From a checkpoint of a small transformer trained on Wikipedia: 13 layers.
Each number is 128 + 24 x the weight over its row's rms, rounded and kept within 0 to 255. Layers, rows and columns count from 0. Numbers have three digits each. The size before them is the row's rms in percent of the matrix's.

# gate: layer 7 MLP gate, 256x96, rms 0.0997, rows 74-98, columns 32-63
# up: layer 7 MLP up, 256x96, rms 0.0934, rows 74-97, columns 32-63
# down: layer 7 MLP down (transposed), 256x96, rms 0.0918, rows 74-97, columns 32-63
gate74 106:145129145103112097092150110136100131170159156127167120151180176129139123137152133131105125125110
up74 106:085105112145164144158126127085121147114094097127082166164092099118114163097085128152165117149123
down74 097:142104119112148089086162143123127142133122183100113164186164106104136127152132116139109140112097
gate75 105:126167138088158103101144116110098155114171169089130153161144101141161153176163149110115143119140
up75 105:084081104094122109118094092085177114119127128114185087154130112131177143131156126120109114072138
down75 103:119125135141160142147168144116103126160114135125123117110160176065093154129147095101136118122116
gate76 095:110098152091102114121148136090165111138164093098172135137158140114119094122156137121202169105173
up76 095:132152104123116138115100093114119124148159103129092172123105138125128169131148153156103127169129
down76 097:114126166110097150095124081086161113146165111083134157145112108106118106081128147147196152144128
gate77 103:152097161145127085121146129147132113171127144090127119124155165134167093126162112139133135107163
up77 109:153103115115093133129086114119124109126146136108127121079154101154151173150186138160102091088140
down77 109:134155141143142143122095153118117118156167103131143142127131124096112164114167156147101102146115
gate78 095:108147146097151117102121122085149199139130123138133181153147165115108123136130133129131160112124
up78 095:119118109146140062182118107145096148138169106085115178125117123160097137128169148088127137153173
down78 098:155172130135140139169125142186127116140198139168112136119169093108166118114099147144090136147138
gate79 086:121100144136099169115082139109106116142130121116117140104145118116141160158141127146164140096122
up79 093:125096116181117134145113131138089129112103118115119111063115067150127133146124110133127103124110
down79 097:123137101140138109194182145127108121107104128085117127168104123114190120105148139144114115146123
gate80 092:110138136111097122122078148111139175164100147112117160096123158112116129136145153156142173135122
up80 098:145109111101178100122110068117113116143142104130112129176090126106145143149158111117131119123164
down80 097:138118105136121161134098136098156179151078168115098157145158128093134084124117132168143125129108
gate81 074:133096157114119115129149107120165104146190106122149145124127168139128118130128146143127141115138
up81 092:119112108150118141141175140131159126121136131132134130146111102140130102132108127112112082142082
down81 093:115139101154159143135134129180120158095080171139137176143134105133167097139103089123148094144136
gate82 107:120125141112098114105069114120149121133138128121131150132153098100134138124120173107142158106155
up82 104:147142139139112109134148160118118141096102120097144187125155144144081123141110151127158126121151
down82 101:160126138143098165146177146130107156108166109101127147102080122164130188116120133127133140102140
gate83 115:110131130115115132098133101116103129180142127105124158146136136113126162126125208154131122138165
up83 110:149167153126102144143136142156130134122110160070132146136127113109133127132119152184115121155117
down83 107:095156148140099166169160116143124143155173121140119140111138151136141100112141130092091159094147
gate84 083:153089108115172154124142153077117135150134146133116131149159171109157138129138119099087127113090
up84 092:170096109101160151118150135159125147124112169120140187161091139099121074147126115065146143118083
down84 091:113163152156132147175132060176136161128133146112114109104138128145152087131188136121150111166151
gate85 098:121150142135143120113150133159137090125105192106119179182121147114125114146140151142138132148128
up85 096:126091073133152137139125170151123103160137127096112162174173141096116168111153150154120135122139
down85 095:103101126138113122169133116115081159122102102132152101102133143119128145168144100130148126169140
gate86 102:150079181135114145142108114109140131152158145106151147112187133111180148096144122134153148136172
up86 109:112143125061123124113162130165104124108148101150097164158115104137131056133104123092163092136100
down86 104:097145083140127156084122180130104124158098111149131132226154131107150118157096142093153115131100
gate87 111:132114146109106151102124123088123157166150102105115114111147136113125133129145148168155122129133
up87 105:111135158127103123141126117165110122188124108119132147122139158103094088120164145107145157126157
down87 108:118165149133188157111125180122143133130122144119138117151181091085135086136144154105068147136128
gate88 107:102134166098150096109134103121089143131141104117156133165147136132145123143130105135136137127155
up88 100:129133107144122147118104140078176101134157134143100123144162141149142140094126127160084144150146
down88 102:131108136141147139100115137122121097105143145093117139117145165131142101165092078130096150169148
gate89 082:086171143099130110136106091115121129134122122125140137131131189106134136128155135114119138134179
up89 084:114163118149163143143128112163113163104080163128103088123125133152130103117116120082107091130123
down89 091:119104109155117153196155153118110159110095095146132099122113107161119146123110099136097104120080
gate90 110:120116135122174092117135115133109136164139100102161170131165105125115044120141144140120153112147
up90 106:110114072108142118130149133125107101124188120134113114145086145165138143110144112126148122119145
down90 109:130135142132137128135175159161108128122141143172090116168162151151159166134167120139140144149096
gate91 079:135109134079156139131117092096146113144097132109092136157124178140128124124126132127132151105109
up91 084:153086108099143137139138090130117099117141129146098145126106097182093109159124114120109168173120
down91 086:168138139136066098161145084105126144135154130090164134105115075162130119126138150145114130124181
gate92 089:132089186134113129107084103094163143142176091141104105127133143102145130109143133173124119112145
up92 093:142127151102141136123143070085144118144141083131145111103158140134164101147174152165135170136106
down92 090:147143119140135167110120170135080121108123128115134148104109139153159109111131144132101135126125
gate93 099:112142133108073163110118156123136124121125144095165146087130152092120167130110152131150142171124
up93 107:158147121093141157117133138143120109138114150127099124106134128125142134107097114132161148082172
down93 107:139165121095160132102166114174097103099180103117126119088122128097115124118116137115166150080139
gate94 086:114117144114105159140107127131111155125107133138109148116129113118161144143151145120164155109151
up94 091:136152117138148092100096158095174100143123107135171148148127175120093107129116121166118125159135
down94 096:111124128115136148025084149117158111147086121103100148100139144113122133171134147124137129126154
gate95 100:142160156135080129086099145115116125159110115144157111126126137153133145117135121147113131117145
up95 098:145123096097161131167116107139085159145134165117113112182154093089092148123119127152122126114130
down95 098:135160118128109122110138154114131092129152117137120157095145093175133105144119129130117106075148
gate96 103:092129109126093120125107127148125129140119115110111135119150164094085134157186126161136074120151
up96 100:145120157086114135124180119163108144093127125094120126106159142149140082134130100144167179090153
down96 102:108116136108104118103091174083154132120106125144129169175109118099146134142127146160099095113098
gate97 107:106077126085096140111163109138126146143112159098114109188110135090160138141116094137153139083131
up97 100:147105111092137119139144173104138104136141141181103168091126085121139157134135108101117131127166
down97 103:160114129128150108175138136159126151137122177074154131104116110144164099101149149071151115108139
gate98 110:119106139103170156099138111102106112179114155106096135134099137102157113124141149169113157118127